Part of a small language model's weights.
Architecture: RMSNorm before each block, tied embeddings.
Training: a variant of Muon for these matrices, 8936 steps.
Each number is 50 + 12 x the weight over its row's rms, rounded and kept within 0 to 99. Layers, rows and columns count from 0. The size before them is the row's rms in percent of the matrix's.

# down: layer 10 MLP down (transposed), 320x256, rms 0.258, rows 69-75, columns 192-255
# gate: layer 10 MLP gate, 320x256, rms 0.106, rows 70-76, columns 192-255
# up: layer 10 MLP up, 320x256, rms 0.112, rows 70-76, columns 192-255
down69 097:56 65 57 56 57 48 45 65 51 62 62 45 47 48 58 46 55 38 53 42 50 47 24 48 34 41 84 60 54 58 52 52 61 65 42 52 33 30 73 46 50 66 49 50 59 61 70 61 61 60 64 48 73 41 46 74 53 29 52 59 51 49 66 64
gate70 098:42 71 45 54 36 47 42 62 65 50 33 61 56 45 54 43 40 52 53 69 52 46 54 46 43 49 55 74 39 62 39 59 73 66 19 49 50 58 50 71 45 48 52 59 61 36 50 26 48 47 34 71 27 61 60 52 52 57 37 61 35 39 59 38
up70 096:73 61 61 66 65 67 35 42 64 49 48 44 52 27 41 45 45 26 59 53 57 62 38 64 58 51 77 38 39 52 57 49 31 49 60 40 43 32 75 48 35 54 45 42 41 47 72 49 49 43 59 26 61 53 45 52 29 63 75 41 51 63 50 67
down70 094:34 48 38 25 52 41 55 54 46 36 67 45 36 51 58 53 34 44 50 58 16 63 52 39 59 69 66 53 46 62 68 59 48 36 44 57 60 47 44 42 45 48 36 53 65 57 44 66 32 58 38 41 54 73 49 34 45 57 59 73 39 43 51 47
gate71 102:65 61 40 47 63 60 61 54 51 41 66 41 41 58 24 31 58 56 56 42 29 47 37 41 47 44 49 29 40 58 52 47 64 50 39 54 34 60 34 33 69 47 63 52 48 37 57 56 56 36 37 38 53 45 24 38 53 44 68 43 56 48 51 69
up71 099:51 53 60 79 39 55 53 39 58 41 34 53 35 53 65 33 49 33 57 56 50 54 54 46 66 53 45 47 35 47 43 70 57 52 52 62 31 34 47 55 54 45 38 52 59 63 60 65 59 33 39 64 33 59 45 67 45 31 36 44 31 69 50 48
down71 096:48 53 70 53 40 44 52 38 36 65 67 32 39 45 65 70 55 49 40 51 78 55 59 46 62 63 73 61 63 56 44 54 40 41 13 40 56 35 37 53 50 57 52 69 58 46 43 49 55 45 48 51 56 46 58 67 72 43 49 57 21 32 32 49
gate72 104:39 33 90 60 44 44 52 47 76 44 45 54 54 55 61 63 57 62 51 40 50 41 49 46 63 64 45 33 28 69 57 56 32 32 53 36 49 70 42 48 25 46 53 69 53 48 60 32 64 36 50 74 39 46 43 49 51 60 38 51 51 51 60 39
up72 110:57 55 39 52 62 49 32 67 44 30 40 64 42 74 47 51 43 31 44 58 49 57 69 74 56 34 51 66 46 39 55 46 48 52 50 67 52 51 41 52 43 55 36 43 48 64 59 58 37 62 54 41 55 44 37 31 23 50 50 49 39 55 51 42
down72 105:42 56 43 42 37 45 58 67 56 63 40 52 58 49 49 58 46 44 40 52 46 60 32 32 50 25 51 40 30 59 50 29 55 54 61 56 42 60 52 53 44 54 34 43 58 74 66 59 58 58 50 68 67 61 49 45 63 31 41 59 42 51 28 41
gate73 094:46 49 43 40 57 26 67 62 39 43 74 49 49 41 51 58 28 27 52 32 38 49 46 64 59 42 50 55 57 68 52 51 48 37 47 41 71 40 50 31 66 36 36 61 50 52 23 62 67 37 45 65 47 65 38 47 52 40 62 57 29 28 33 62
up73 092:66 60 28 58 43 48 31 41 53 39 62 38 64 22 38 65 50 45 41 55 56 45 31 44 43 69 61 56 50 52 29 61 47 61 55 60 52 33 44 43 45 56 67 58 32 44 71 35 42 47 63 91 52 54 54 25 39 56 42 34 37 65 38 38
down73 095:62 42 46 51 61 54 59 48 58 48 19 51 39 55 68 67 55 58 43 62 52 38 29 52 65 54 53 04 58 42 67 57 52 59 35 49 48 39 46 33 56 55 33 39 31 53 56 59 55 56 65 38 49 60 41 35 37 61 72 44 14 30 32 47
gate74 101:63 48 39 45 64 44 52 47 42 41 56 63 45 64 37 46 23 70 85 57 47 34 47 50 49 61 59 63 34 72 43 49 69 42 53 59 48 48 26 39 59 53 73 47 41 37 38 33 59 48 41 63 58 52 53 61 73 58 65 44 50 69 45 58
up74 101:45 49 67 61 43 53 50 29 51 31 43 33 51 40 36 62 43 44 65 40 27 57 60 39 43 68 48 54 52 53 71 60 68 41 70 46 52 36 72 45 49 50 39 40 49 53 48 62 59 48 32 73 45 49 46 39 50 49 50 62 41 25 58 25
down74 100:52 58 68 56 50 31 45 46 63 52 41 47 55 46 60 60 47 55 66 56 58 49 29 42 56 36 49 25 53 52 63 54 42 51 52 47 35 68 58 49 33 45 57 58 39 55 64 55 33 42 48 18 55 42 54 58 47 70 56 46 44 39 34 51
gate75 107:44 30 56 30 57 44 46 34 59 42 52 31 33 48 36 52 47 70 55 45 46 53 51 69 44 43 56 70 39 40 47 17 40 15 50 60 35 58 55 46 52 44 47 58 53 48 62 57 46 62 10 60 37 24 51 60 66 35 54 57 70 23 40 79
up75 102:42 66 51 46 42 46 48 65 59 54 36 67 36 56 49 44 45 58 45 54 54 54 77 25 52 37 52 42 62 49 67 47 75 46 53 38 41 36 38 49 52 53 37 51 36 51 41 44 43 49 59 57 36 67 50 46 79 51 34 32 47 63 55 63
down75 101:43 81 31 62 48 74 47 54 27 54 42 47 65 36 43 67 55 43 36 54 39 43 49 51 76 59 67 47 68 49 34 30 38 47 68 60 53 68 61 38 51 62 42 63 65 56 49 37 71 56 46 51 58 46 28 38 31 53 45 38 55 57 21 72
gate76 096:60 58 35 60 31 64 49 68 26 32 70 48 55 63 32 38 52 48 53 52 51 47 54 78 38 49 43 37 33 48 64 62 44 75 41 62 38 25 56 45 51 61 61 57 73 57 56 57 33 34 33 43 40 55 48 57 35 53 58 34 62 46 46 59
up76 097:51 44 55 38 57 58 38 58 45 53 53 56 68 53 54 47 44 58 65 27 43 53 40 49 56 51 57 49 56 24 46 34 58 56 53 67 53 54 52 31 25 42 46 51 41 51 44 52 79 69 38 66 56 42 33 44 52 38 67 45 54 49 54 57